config.yaml
norm: "rmsnorm"
lr_head: 0.00504
seq_len: 512
Each number is 50 + 12 x the weight over the matrix's rms, rounded and kept within 0 to 99. Layers, rows and columns count from 0.

# layer 5 MLP up, 1024x256, rms 0.188, rows 51-105, columns 0-127
51 49 65 73 66 43 31 36 61 63 48 75 37 31 52 60 56 56 50 57 42 48 49 34 35 41 51 23 50 37 53 42 49 52 32 46 63 20 12 70 58 48 40 44 66 51 45 55 47 48 33 66 55 50 67 50 47 56 38 38 68 34 64 50 63 63 37 62 56 57 44 62 39 33 60 33 78 63 43 47 43 54 59 50 65 58 29 62 58 62 64 50 49 52 61 46 41 76 55 38 39 45 51 65 53 38 39 25 59 50 73 52 64 42 46 61 32 69 70 52 33 38 31 55 53 47 71 54
55 46 53 66 55 37 68 41 70 64 71 69 27 57 55 38 45 65 68 48 43 31 67 56 47 59 38 52 43 72 36 41 50 47 41 55 75 45 44 31 45 48 60 57 27 48 65 57 33 57 32 52 64 63 37 44 56 41 38 60 45 52 53 61 45 38 38 64 54 57 27 62 38 47 63 34 56 44 40 42 36 41 49 50 60 48 57 46 48 42 58 63 57 73 54 52 31 64 62 43 59 64 58 38 37 63 30 54 60 60 46 47 55 58 43 53 72 63 48 50 62 45 12 38 54 34 51 47
45 70 50 72 64 62 45 38 55 67 37 37 41 47 41 66 73 59 32 50 41 33 44 43 54 55 51 45 46 47 36 36 52 43 54 38 53 49 63 50 43 52 46 55 53 44 48 50 45 39 44 61 58 46 51 48 30 71 24 81 54 49 40 77 57 34 37 43 60 35 57 40 36 33 36 33 43 44 38 55 43 49 57 65 51 41 52 49 54 60 46 48 57 42 72 66 55 37 28 52 59 57 48 49 42 64 41 55 47 54 57 33 38 46 32 31 58 50 44 42 62 79 40 43 51 55 32 51
44 59 36 49 84 75 50 51 57 65 65 28 53 51 37 47 42 41 48 50 44 56 58 47 52 34 33 68 61 59 42 38 68 51 47 54 66 86 78 63 51 43 38 46 61 70 48 53 41 36 50 46 60 40 36 49 52 48 58 39 38 55 50 46 41 57 39 49 40 46 72 53 38 51 55 48 59 52 51 27 55 50 41 49 48 46 55 53 28 50 42 52 57 40 41 62 40 70 48 39 51 61 41 50 54 48 53 22 51 79 45 43 60 51 40 44 61 47 71 63 49 44 30 39 48 29 50 49
51 40 44 55 37 35 50 51 50 53 53 54 58 54 33 34 62 68 34 67 43 48 50 54 61 64 37 56 58 68 71 65 50 49 25 38 65 63 76 23 64 49 33 48 52 65 55 39 63 20 53 53 72 46 54 65 30 40 49 54 25 47 38 54 50 51 51 51 40 71 56 47 54 44 44 51 67 53 29 44 44 45 61 52 40 69 66 59 70 49 69 56 64 35 69 63 39 47 48 64 25 49 55 39 41 57 49 49 59 48 59 43 47 55 52 39 71 34 34 48 49 65 54 73 54 41 55 59
45 53 50 35 55 62 46 51 41 51 43 54 55 32 66 51 43 77 57 62 51 67 47 49 55 74 52 50 51 57 57 43 54 55 47 35 70 66 57 42 41 50 64 40 45 30 70 52 42 63 46 65 36 60 63 48 47 37 49 44 41 66 64 45 34 41 60 58 51 39 42 44 44 38 58 58 41 55 61 46 67 55 43 56 61 42 43 74 41 53 44 40 50 54 38 45 62 45 38 45 33 51 59 68 45 48 33 53 55 44 31 65 39 57 56 57 56 62 50 55 37 39 57 54 37 39 40 46
59 58 36 45 59 60 48 46 38 38 62 31 43 42 43 59 51 41 77 57 53 22 35 63 58 57 65 56 47 47 49 45 52 52 49 32 60 66 38 29 44 44 67 74 61 66 38 58 71 37 55 40 46 59 46 42 54 52 53 33 67 59 48 58 49 70 40 41 51 75 34 30 44 66 34 51 43 53 68 50 48 27 22 47 59 54 48 43 30 65 49 45 42 57 35 78 58 38 38 58 46 53 68 46 62 46 41 49 40 36 53 32 56 29 52 49 27 51 49 40 48 33 64 62 58 51 67 44
54 56 64 43 71 47 61 61 56 52 31 36 54 30 56 49 39 40 51 53 42 41 64 47 15 36 49 53 24 48 40 33 36 71 52 69 61 47 46 65 49 25 33 62 68 43 54 48 49 36 65 59 58 63 41 65 61 71 44 68 37 49 43 51 47 45 38 50 71 54 70 40 58 44 39 59 29 63 51 36 60 48 62 60 20 52 66 34 61 55 36 54 58 44 51 50 38 51 32 43 45 47 65 59 61 39 42 43 42 58 28 60 36 57 52 49 51 42 50 67 24 60 46 70 45 62 61 53
56 72 41 58 40 43 54 67 37 48 52 62 61 58 47 61 58 69 60 46 59 54 23 46 61 54 38 19 38 38 56 50 60 32 58 54 45 49 37 67 48 50 35 44 54 51 53 60 74 54 66 53 36 38 55 34 48 52 66 47 40 61 61 47 39 47 54 56 50 52 33 70 47 63 62 57 50 58 28 60 46 56 52 62 35 54 55 61 42 40 49 68 42 30 66 45 63 29 66 35 53 42 47 38 64 27 38 61 50 55 38 47 46 27 50 37 33 22 53 44 64 73 72 63 51 58 28 42
55 61 52 44 67 45 65 45 67 49 33 24 43 36 43 55 32 34 45 63 37 35 53 50 61 49 58 56 37 39 59 24 27 56 37 63 57 71 66 47 34 80 50 41 51 49 73 62 56 52 44 67 68 47 51 52 61 51 46 67 41 53 47 35 52 72 58 25 51 49 51 59 46 74 68 32 62 51 45 35 53 62 39 64 61 59 39 39 38 46 39 32 46 52 44 71 54 48 75 61 38 65 70 47 54 60 33 45 43 44 63 35 54 43 43 46 36 34 33 45 51 42 61 39 49 56 39 50
56 43 54 66 72 68 38 55 45 32 45 53 54 71 77 33 52 75 40 54 42 45 36 52 52 53 38 53 50 56 56 53 49 45 48 58 60 56 39 63 50 43 63 33 40 52 46 61 61 38 65 40 57 61 61 65 43 51 23 46 42 58 58 49 60 56 47 58 55 50 44 51 31 44 56 59 52 52 45 39 50 71 35 55 34 66 49 67 41 68 56 49 54 72 39 51 64 37 61 36 56 63 45 69 48 48 64 60 53 43 32 79 52 46 62 58 46 48 33 65 72 34 54 52 45 36 61 65
61 52 46 48 48 57 59 55 55 38 52 74 70 45 75 30 60 55 46 58 62 72 44 42 43 49 57 35 39 48 58 54 33 53 50 40 54 62 69 52 53 72 46 46 50 47 38 56 49 61 66 58 54 40 30 63 35 37 51 47 52 71 29 38 32 40 35 24 47 50 30 62 49 42 45 72 54 56 31 48 45 47 62 48 42 47 68 60 67 54 26 49 55 54 46 43 58 50 50 56 48 52 48 63 57 45 51 57 43 35 59 45 32 68 32 22 60 40 56 70 43 53 42 46 66 55 37 61
69 59 48 45 51 55 53 53 50 62 56 80 54 47 62 69 44 33 55 49 42 43 44 37 48 37 75 55 70 46 41 84 39 44 48 56 40 65 73 36 61 55 57 26 43 52 36 49 42 48 31 53 58 34 49 36 60 39 43 40 85 55 47 53 58 48 57 44 52 35 62 48 51 61 26 56 58 28 39 59 63 53 53 41 61 44 41 41 50 40 69 56 58 49 48 53 34 46 27 76 64 45 47 53 52 47 47 47 41 64 66 61 34 54 51 44 54 46 27 44 57 49 47 48 59 36 46 31
48 31 49 55 38 50 58 61 55 51 53 55 74 40 26 47 62 61 42 57 62 59 45 47 54 40 51 63 55 53 38 58 30 53 41 38 48 49 44 44 48 30 54 29 44 80 55 44 49 44 44 50 59 57 48 56 73 41 52 48 55 64 50 68 32 58 39 40 74 46 47 71 64 57 56 64 49 62 41 62 41 51 49 59 35 49 54 60 46 41 66 41 45 44 53 38 49 40 43 55 60 29 44 50 73 51 65 72 72 59 41 56 38 44 62 28 46 79 48 37 70 47 62 29 38 32 40 50
63 41 54 58 48 46 42 32 44 56 50 57 69 40 51 46 24 66 44 56 43 64 41 51 62 54 23 53 68 39 65 56 50 47 56 42 68 50 58 46 47 59 48 49 64 53 42 41 50 61 57 42 47 27 37 44 46 40 48 48 60 45 57 40 52 25 47 43 55 36 53 52 53 44 69 51 55 69 39 49 59 66 78 56 61 32 50 51 37 44 41 35 71 49 35 49 39 69 26 58 73 55 56 44 52 44 48 46 31 45 60 31 37 59 60 68 36 49 41 38 35 46 66 56 53 45 66 59
53 55 31 52 60 64 56 51 48 44 66 70 34 65 70 56 31 70 34 49 50 49 67 58 59 66 36 27 45 45 46 56 48 51 27 45 40 39 49 37 39 49 37 65 44 63 35 52 32 55 30 50 40 35 38 29 50 36 42 45 58 55 55 69 56 52 76 45 53 50 57 61 59 45 66 66 56 36 48 62 37 44 41 50 52 40 60 45 56 56 76 54 52 57 55 52 27 73 68 33 73 41 50 66 64 47 55 31 52 53 71 45 38 57 62 48 47 53 57 57 55 51 45 60 60 56 43 57
54 58 62 43 49 36 54 38 46 68 35 46 28 43 50 46 55 54 47 49 67 41 61 50 61 66 67 50 31 54 63 64 43 59 53 46 72 55 44 40 42 86 64 54 61 55 47 41 52 49 25 43 39 60 50 60 67 47 50 41 51 63 66 69 39 44 39 58 50 46 46 44 48 52 73 39 46 40 56 57 56 40 54 53 67 42 69 41 49 63 30 31 48 54 46 56 59 66 38 41 52 43 30 53 54 64 53 51 61 55 49 49 64 56 52 57 42 55 57 56 42 47 36 52 50 37 28 35
56 39 35 64 51 37 52 71 59 40 43 38 47 52 58 82 41 44 61 57 54 33 47 82 62 25 54 81 65 68 44 53 62 51 55 55 65 43 43 32 48 51 44 37 68 23 50 68 51 51 46 38 34 53 39 49 56 47 38 37 47 53 47 64 46 54 48 48 76 53 72 60 59 61 44 25 51 62 44 45 29 38 11 39 46 53 54 53 47 59 65 57 28 29 42 46 42 51 79 68 52 47 44 46 55 48 62 48 37 58 35 30 18 45 54 25 58 62 47 77 34 60 43 38 63 43 53 57
66 45 45 66 52 53 67 34 53 61 38 71 40 51 62 58 51 32 67 53 50 34 47 55 41 40 34 24 57 47 48 54 75 31 41 50 34 45 59 69 62 43 41 52 64 53 70 31 48 35 59 53 30 40 48 34 33 45 39 55 56 44 34 57 51 48 47 73 55 37 45 50 56 45 61 58 49 46 42 36 61 42 60 69 43 68 44 52 53 47 46 68 47 63 49 65 55 32 45 63 39 55 43 64 25 35 57 51 31 51 62 67 31 47 45 51 36 48 28 51 50 55 46 48 67 56 33 24
49 42 56 51 59 57 62 29 64 53 56 74 41 57 42 54 45 54 39 50 71 47 51 33 47 45 40 43 56 78 44 49 34 24 65 40 54 53 41 40 31 74 59 67 56 67 45 57 47 80 61 47 47 52 32 40 39 21 37 50 36 54 58 60 58 56 62 44 50 45 81 45 71 27 69 48 43 31 60 44 27 59 37 50 51 50 60 50 44 32 46 46 62 56 53 49 37 22 64 37 48 58 35 62 11 35 43 51 27 47 52 60 50 48 41 66 37 67 48 52 36 38 65 48 44 46 47 41
37 34 56 68 70 63 80 47 69 53 53 61 51 45 52 49 55 59 43 57 44 65 60 48 44 55 41 42 58 66 67 59 57 71 60 46 43 36 49 64 50 41 52 36 45 70 59 48 42 43 39 59 42 56 55 39 34 48 51 36 37 37 47 39 41 18 35 48 57 49 34 46 32 82 49 33 52 53 46 69 53 50 56 38 27 39 59 59 67 37 37 59 56 62 45 50 59 52 45 41 62 35 52 69 61 42 48 23 51 22 27 52 36 44 63 61 48 48 65 61 25 26 83 45 38 45 38 54
46 61 35 41 52 48 60 57 67 54 55 36 55 58 58 61 53 53 29 45 60 45 34 42 55 44 41 34 45 39 73 60 69 39 52 55 51 58 51 57 51 42 68 33 52 52 44 59 54 44 87 20 71 55 49 54 50 50 65 81 60 48 64 65 48 52 56 38 46 51 55 35 47 28 33 47 33 45 57 42 39 49 52 31 71 65 61 53 38 42 49 78 47 49 37 48 61 31 67 31 29 64 66 21 69 47 48 38 41 50 58 35 45 57 45 35 08 39 34 51 63 50 57 51 59 46 53 75
64 66 53 59 50 44 47 47 36 57 50 45 45 35 23 51 37 58 48 58 61 45 43 38 50 55 40 71 57 39 46 57 50 52 50 57 63 45 51 42 63 59 53 30 49 69 31 38 71 41 43 49 63 43 39 57 48 53 46 25 36 63 21 66 83 52 51 58 44 47 70 70 39 48 37 56 40 51 36 41 33 53 37 52 42 68 51 71 47 46 60 44 55 46 67 64 60 43 46 67 25 42 49 51 42 55 71 42 43 42 63 41 34 63 33 60 40 27 53 40 46 76 55 51 51 25 56 45
37 47 68 58 63 31 63 57 49 60 49 54 24 52 45 26 61 57 40 37 45 32 52 52 30 42 50 48 27 33 65 63 55 63 71 44 52 47 63 49 62 47 47 44 53 58 41 61 50 28 50 31 46 51 77 66 41 56 38 42 54 45 54 11 54 42 58 49 36 55 72 38 57 25 54 42 50 59 36 31 59 42 42 52 29 51 62 65 44 35 52 62 66 33 44 50 52 40 36 65 45 64 48 56 58 39 40 61 45 37 68 72 53 50 33 57 54 45 56 47 41 45 70 48 36 59 44 35
72 55 59 36 52 32 43 44 52 39 51 54 71 48 46 49 54 61 52 51 49 58 44 35 43 54 41 35 47 56 51 61 51 57 59 47 41 54 47 49 42 32 48 55 60 76 59 60 52 50 42 48 42 41 60 60 44 56 65 40 42 32 42 51 36 45 42 59 66 42 57 36 63 51 40 42 30 64 57 54 59 41 30 48 43 36 35 70 49 25 39 52 53 55 78 56 58 39 54 52 74 54 73 45 45 32 46 44 38 53 64 59 59 67 48 61 58 55 49 57 68 33 54 82 58 46 83 62
49 51 48 62 35 60 50 41 49 78 59 80 44 36 58 51 31 62 57 61 50 63 49 49 48 46 36 57 47 50 54 26 54 54 45 21 50 51 45 55 39 63 71 36 81 52 49 44 47 37 52 71 35 47 70 77 56 51 69 54 60 53 50 57 26 58 29 45 35 52 57 53 48 50 52 41 46 66 33 54 61 26 50 45 42 61 37 37 21 39 65 55 30 47 35 32 48 36 60 45 34 42 67 41 65 53 55 37 51 64 61 55 55 42 49 40 30 39 77 50 40 63 54 49 29 45 41 48
45 40 78 51 52 53 57 43 71 53 45 40 33 28 52 72 62 65 44 59 74 68 39 43 56 34 33 52 52 48 51 57 38 52 41 59 46 40 56 63 43 43 49 43 47 36 34 64 53 53 49 50 36 68 56 56 59 53 50 61 35 76 55 32 62 49 43 33 52 32 60 58 75 59 52 42 44 48 63 55 62 51 67 45 27 60 58 57 50 63 49 35 55 59 47 50 63 43 49 46 42 58 65 67 56 52 49 51 38 39 35 56 46 55 62 41 51 79 37 42 49 48 58 48 62 54 69 53
56 55 49 58 43 44 50 36 30 39 44 33 45 29 50 46 61 38 46 63 67 32 40 39 48 56 47 50 48 32 42 41 49 55 55 53 71 40 34 25 58 51 49 32 34 46 54 45 41 65 47 55 62 50 43 28 44 47 37 40 52 25 30 47 49 55 50 62 49 37 51 31 36 51 47 56 57 60 56 56 56 53 55 51 44 56 47 68 20 52 76 48 38 53 60 60 44 54 54 41 51 39 42 66 54 66 46 50 55 64 46 29 44 43 33 59 51 35 42 34 51 42 59 53 48 26 60 42
46 64 58 65 63 41 40 53 43 59 75 47 37 48 61 49 19 62 45 56 32 63 40 50 56 43 37 54 26 45 58 45 41 53 43 56 68 34 36 48 36 76 41 51 45 40 50 41 64 46 49 29 59 47 36 32 42 47 41 54 54 53 71 69 52 52 66 48 60 43 43 43 42 51 41 40 41 49 44 31 53 60 58 86 62 52 47 39 23 62 49 72 54 47 49 44 54 45 49 40 55 41 38 56 39 55 34 55 50 44 67 55 42 45 53 40 49 49 47 34 27 85 42 47 56 45 60 65
59 59 31 75 75 49 44 55 46 35 57 33 43 51 63 46 38 73 34 51 41 44 08 53 55 61 46 58 56 28 43 48 55 51 52 48 62 47 75 43 57 38 45 59 23 65 66 40 35 58 55 39 45 70 45 53 48 43 47 41 64 43 54 47 47 48 33 55 57 41 84 46 56 72 64 38 49 61 46 64 25 49 43 45 34 38 64 41 53 41 57 37 50 50 45 41 54 67 59 63 55 42 55 41 16 60 68 69 71 29 49 42 39 59 48 52 48 48 49 38 76 41 46 55 29 73 46 51
43 44 60 52 63 64 40 49 45 60 48 66 32 56 66 35 30 65 40 50 46 69 51 48 62 61 55 53 46 51 35 33 47 61 40 24 32 72 44 64 20 56 48 36 35 49 35 46 44 45 32 49 74 65 47 48 70 60 23 37 44 55 67 43 42 46 37 65 62 41 38 32 55 58 35 61 28 64 48 51 38 82 45 29 42 45 55 54 49 44 55 60 38 60 51 50 37 62 47 51 51 31 51 47 47 30 40 49 52 62 45 81 51 64 45 50 61 47 50 52 43 43 56 66 53 74 33 69
58 46 42 40 46 56 80 55 61 48 38 38 48 42 66 52 44 45 29 32 47 47 38 52 65 44 53 51 28 50 52 54 52 35 53 42 39 54 27 62 29 43 57 59 53 17 32 47 55 45 39 67 49 63 54 37 60 34 25 47 56 61 54 43 87 33 57 41 57 60 26 45 32 32 72 67 45 56 39 58 48 55 54 38 39 45 54 73 56 47 54 57 36 77 68 43 57 74 72 66 44 50 57 49 52 73 46 50 48 52 49 57 43 55 41 50 49 39 46 50 63 49 40 52 46 64 56 41
41 79 58 48 63 57 51 53 54 48 53 65 52 58 57 32 52 37 35 44 45 65 71 57 37 62 43 39 56 77 61 52 52 51 58 70 60 41 20 65 47 55 58 38 65 46 50 60 46 41 45 60 54 44 70 50 52 53 25 57 47 62 48 35 35 48 48 41 69 28 42 48 46 63 61 30 41 68 55 43 52 53 44 47 47 54 62 68 48 45 43 48 70 71 63 43 48 39 33 48 39 52 54 54 51 28 52 48 36 51 51 47 58 63 45 60 64 35 59 59 48 60 62 30 48 34 66 55
40 82 25 48 51 44 42 43 43 58 60 72 51 51 68 55 71 51 61 42 52 49 62 58 60 41 52 75 62 66 64 68 31 38 39 58 71 46 49 54 55 57 60 47 38 54 67 68 55 39 64 25 40 48 42 35 38 40 51 62 60 64 36 31 50 58 44 53 57 69 64 29 28 42 46 41 53 40 70 61 51 45 51 43 67 58 56 39 49 47 39 56 48 53 62 43 47 67 50 72 64 47 72 59 48 62 35 49 46 31 54 60 45 30 62 68 46 54 35 32 44 39 61 59 52 67 46 38
41 73 52 53 38 39 35 44 79 58 61 56 55 33 59 51 55 59 29 46 64 38 59 56 35 23 61 63 50 64 24 36 47 54 59 49 62 52 52 53 50 56 66 42 47 72 44 42 44 56 48 53 19 52 42 25 45 67 75 58 33 61 33 64 56 58 58 48 54 50 35 39 55 56 47 64 59 51 39 73 37 50 33 53 28 63 78 44 58 50 40 44 36 53 24 37 22 71 66 33 56 67 32 51 51 50 46 62 59 63 44 37 51 56 67 44 60 59 41 58 54 32 51 54 26 64 46 18
48 54 42 56 55 49 51 43 42 57 31 45 58 36 51 40 54 54 73 55 63 55 49 63 37 41 38 46 48 51 28 72 36 55 44 53 65 61 47 62 72 54 65 52 45 50 54 46 65 59 54 59 60 55 39 56 39 73 68 49 60 47 61 72 51 61 53 57 58 34 48 80 44 42 39 46 53 56 73 29 57 41 51 55 63 71 33 54 45 67 42 70 49 66 60 43 33 37 67 76 62 46 68 72 51 39 52 64 56 44 72 80 59 51 29 33 63 60 49 38 35 41 50 52 53 59 48 61
43 46 41 55 50 58 27 59 67 58 36 45 43 42 49 62 47 33 34 44 53 44 50 49 62 23 47 53 48 54 47 53 34 53 35 62 66 65 57 44 39 48 53 40 41 62 41 35 56 47 48 47 44 48 56 58 62 33 65 49 44 78 46 28 37 44 64 69 37 50 43 26 55 59 37 58 49 55 42 35 76 58 41 46 32 40 33 72 52 66 58 61 68 46 78 68 72 31 60 59 53 59 51 44 53 42 35 55 26 65 56 56 57 40 52 47 49 48 39 35 64 46 53 54 52 43 63 58
41 63 50 51 41 50 59 59 35 57 64 48 48 38 56 34 66 75 40 31 56 40 69 56 54 49 58 59 41 34 41 34 59 54 51 44 78 43 83 68 69 62 68 54 46 40 70 61 57 42 67 38 49 50 58 40 42 36 42 49 49 56 24 59 44 63 39 70 41 51 42 85 68 55 30 68 39 48 48 46 55 38 47 33 56 74 58 23 42 51 73 37 59 49 55 46 45 40 54 46 64 61 49 63 34 35 36 52 48 75 48 44 52 51 46 36 48 36 56 60 32 67 62 45 52 28 62 51
55 54 66 45 73 52 64 51 26 59 26 54 68 51 47 60 45 47 46 58 52 47 62 67 52 47 50 44 40 80 58 62 60 22 57 38 54 30 50 41 23 44 73 59 47 60 30 40 69 50 62 62 62 79 45 38 44 28 45 46 54 60 58 52 43 47 55 19 54 58 43 66 71 80 52 43 60 48 43 62 44 36 42 87 52 58 39 48 56 49 42 32 49 28 49 52 44 51 49 64 62 69 65 32 60 35 53 17 46 41 42 53 62 06 61 43 34 58 65 31 70 57 30 47 65 46 67 49
59 62 46 55 71 70 62 39 60 65 47 44 59 59 59 57 28 62 44 45 53 53 42 55 11 69 68 34 31 33 22 46 54 47 49 65 55 60 68 58 32 39 57 30 53 40 52 45 41 42 57 40 55 50 36 66 44 59 34 55 29 20 59 32 44 26 48 72 35 74 51 62 55 56 53 57 61 45 35 29 43 26 57 43 40 43 58 42 44 55 45 50 50 51 52 47 60 26 26 36 57 55 48 57 47 56 38 48 66 30 56 41 84 52 50 55 22 65 37 57 40 49 49 69 47 20 49 50
61 42 56 61 54 52 48 42 35 60 77 55 78 49 48 55 44 57 64 81 60 34 64 33 47 65 50 39 50 49 56 47 37 38 39 44 43 53 54 48 60 65 43 66 52 43 39 42 63 50 39 50 49 64 78 61 43 62 40 47 59 27 43 36 62 45 48 44 57 40 66 30 63 62 50 38 57 54 67 47 58 46 38 41 52 50 47 34 44 40 70 48 47 70 25 37 68 46 65 57 27 46 56 52 25 38 42 47 64 52 78 41 49 55 41 45 50 59 72 52 40 37 53 49 44 58 60 26
55 55 43 41 69 65 60 60 51 58 40 63 58 56 59 60 45 42 30 51 44 48 58 48 48 47 41 73 50 45 42 51 66 33 33 67 71 53 55 72 54 51 53 60 43 74 52 41 67 67 55 35 62 56 34 45 42 59 67 43 59 50 52 45 44 49 49 32 35 56 47 64 28 41 47 48 62 47 39 52 47 43 40 48 49 69 24 47 67 50 59 72 39 54 56 14 47 32 57 70 53 61 47 50 27 56 57 51 69 46 47 47 50 44 30 45 62 39 54 48 27 45 43 44 54 57 53 50
32 51 44 70 55 51 38 58 48 43 41 58 21 54 49 58 32 66 46 56 51 35 38 52 54 33 52 32 42 44 64 48 68 40 36 57 64 40 53 53 52 36 57 56 42 49 49 45 82 40 33 67 49 44 42 50 50 72 36 69 56 61 58 46 46 52 57 41 56 31 43 37 62 46 34 42 60 44 48 64 46 27 50 49 39 61 66 49 54 60 39 45 29 34 41 40 44 46 60 58 49 49 27 48 37 42 54 32 18 38 55 40 45 47 52 60 52 36 49 52 59 65 50 69 51 56 41 56
41 38 42 41 44 41 67 27 55 40 39 39 44 34 59 68 65 61 46 38 53 58 55 26 47 44 48 44 52 61 58 72 64 52 19 66 53 32 36 42 46 57 58 36 55 43 44 74 57 49 29 44 27 47 56 28 35 60 43 31 39 21 38 37 60 44 51 32 68 27 38 51 43 26 39 57 57 52 44 34 65 62 54 62 57 68 47 35 67 27 60 48 61 56 60 72 47 61 44 50 52 58 48 65 66 37 58 68 68 55 42 36 41 29 54 51 60 36 65 59 64 48 53 36 55 40 53 45
44 41 57 21 63 63 45 43 37 54 44 65 30 58 30 40 54 54 52 29 67 66 34 57 58 47 40 37 46 54 46 47 52 62 63 55 53 46 65 67 39 36 33 62 67 48 51 24 49 59 48 51 46 50 14 40 72 22 52 37 60 59 41 42 55 43 19 44 56 46 53 65 58 52 61 65 66 49 68 44 61 48 60 37 33 64 36 63 51 47 59 46 56 34 60 77 44 60 62 55 44 51 44 61 40 58 57 49 48 48 53 45 58 23 53 59 27 44 47 65 56 55 29 49 66 65 28 40
46 68 45 62 71 48 39 53 70 36 67 76 73 51 43 42 40 69 50 60 39 60 59 56 28 37 50 64 34 38 52 56 43 28 37 60 31 33 55 51 53 32 57 14 49 61 50 44 71 36 42 50 49 53 51 37 55 29 47 53 32 89 64 71 60 45 43 39 49 57 64 44 51 45 52 61 51 52 46 73 49 50 56 61 27 66 44 39 49 61 43 66 46 57 45 47 53 67 51 34 57 49 43 60 59 33 62 54 52 55 65 68 42 61 70 47 32 44 41 67 52 40 40 42 66 44 43 41
48 41 66 47 64 51 41 53 62 68 27 40 44 30 27 43 45 59 31 81 63 46 63 28 65 42 56 81 42 50 61 63 37 66 46 34 63 42 53 43 38 23 40 45 45 58 57 46 49 50 48 29 45 49 39 53 54 46 36 40 49 58 63 45 60 56 36 58 52 62 46 62 51 35 39 45 51 75 39 40 46 45 61 52 34 52 48 42 27 67 43 59 28 42 54 47 56 52 50 60 57 48 43 36 45 51 57 44 48 64 45 40 35 43 38 62 56 52 51 31 51 51 66 54 28 56 47 53
59 48 44 55 47 53 55 47 75 71 38 43 59 66 32 39 48 65 70 39 56 41 60 25 50 44 53 54 47 43 48 41 47 76 50 59 62 47 44 39 84 72 43 55 32 29 41 38 51 54 53 56 55 54 45 34 38 46 29 71 53 44 49 54 42 46 52 31 65 45 52 49 45 46 56 46 87 44 53 73 54 70 28 55 35 57 71 46 54 63 43 52 54 47 41 49 33 60 72 73 46 50 26 36 58 59 40 47 31 47 42 61 54 72 49 45 49 36 34 31 43 44 60 39 42 68 34 50
54 45 45 51 53 43 40 33 39 68 37 48 70 73 41 37 29 58 45 66 29 60 43 42 66 43 55 47 40 50 47 43 48 62 42 17 50 60 51 65 43 60 83 44 39 70 62 30 76 50 47 59 39 48 59 61 48 35 45 34 49 42 59 30 40 36 40 38 32 54 47 62 41 39 63 59 50 59 31 62 42 75 72 49 69 58 57 47 57 59 32 48 54 69 45 30 20 52 60 49 38 45 41 47 44 40 53 63 56 58 76 63 40 61 48 57 59 88 59 47 59 56 62 49 51 57 64 52
57 59 44 45 51 43 61 43 65 52 37 73 82 39 28 69 61 44 51 53 65 40 62 70 64 60 72 57 46 39 71 62 35 45 54 31 68 57 39 38 47 18 64 39 40 64 37 66 68 45 55 53 38 53 41 48 52 48 57 71 47 88 50 53 66 56 59 30 65 25 23 62 55 50 49 50 32 39 68 42 56 44 59 62 55 61 44 36 48 81 48 51 57 54 71 56 75 56 43 27 65 47 62 82 78 36 63 52 60 53 52 27 75 45 37 40 58 44 53 42 42 52 45 54 42 53 18 57
61 58 52 47 37 38 63 25 56 58 57 49 54 34 53 52 30 57 58 49 63 61 58 40 61 54 56 34 49 34 66 44 43 58 44 51 57 55 71 47 41 38 66 54 44 50 38 41 59 45 67 69 40 57 24 39 45 74 62 62 56 44 53 46 20 34 47 33 62 57 45 47 54 46 62 42 42 68 45 61 49 22 58 59 67 67 75 43 58 44 65 23 72 58 42 73 41 68 51 54 36 52 42 32 40 50 52 53 46 34 48 72 25 59 21 55 52 57 53 50 65 51 58 37 55 39 42 56
51 51 61 38 55 36 66 60 43 45 45 47 58 64 62 44 43 51 17 42 43 47 69 44 51 54 76 25 58 59 61 43 36 33 54 58 54 46 61 54 60 58 36 42 39 64 34 64 42 47 51 38 59 64 58 56 41 32 51 37 57 46 03 52 17 49 34 49 52 46 51 34 44 47 45 29 62 72 74 36 52 28 36 70 52 65 35 56 55 59 57 43 43 34 57 47 55 48 62 57 65 33 56 41 76 52 76 37 33 46 57 45 30 56 54 50 48 48 55 70 41 58 42 41 42 59 39 65
59 47 20 62 55 49 33 52 42 62 54 54 69 47 62 56 39 48 52 46 49 62 43 65 56 80 49 49 43 51 51 43 44 61 41 33 38 37 65 36 59 33 49 51 49 57 49 48 31 57 63 42 48 29 24 31 39 63 50 56 34 38 40 58 62 70 56 63 61 48 30 37 58 38 68 56 49 63 35 34 61 51 40 51 52 35 48 42 49 38 56 36 45 38 64 52 51 59 49 52 28 43 48 27 56 36 49 67 46 41 42 67 47 58 21 42 52 51 62 64 53 46 42 42 33 36 52 69
50 65 38 55 42 76 55 55 59 74 42 62 58 32 39 53 49 48 53 48 75 39 45 33 48 47 46 61 46 43 33 33 40 57 63 28 34 55 62 62 55 59 54 46 56 52 14 63 36 59 58 60 59 30 45 42 56 27 55 34 47 58 39 68 44 44 36 37 39 55 50 43 43 48 33 44 45 54 47 60 51 40 56 42 42 44 44 58 45 56 75 26 58 81 35 47 43 31 59 52 48 51 58 37 49 36 55 49 27 65 49 53 43 57 46 59 59 47 41 55 55 54 68 41 59 55 36 63
60 61 49 50 59 36 35 47 53 47 38 55 44 63 47 49 27 70 48 63 54 62 45 43 34 73 56 34 40 53 71 61 53 45 38 46 55 66 49 56 71 55 68 43 29 57 63 69 48 40 46 47 58 58 81 36 46 43 67 33 59 46 46 51 50 58 79 36 62 41 50 52 40 68 57 42 59 59 53 36 66 50 45 75 69 51 63 47 35 35 78 33 56 71 63 66 67 35 42 38 49 47 51 48 70 22 49 48 46 57 67 34 49 42 58 70 38 47 54 45 63 62 48 36 42 59 65 54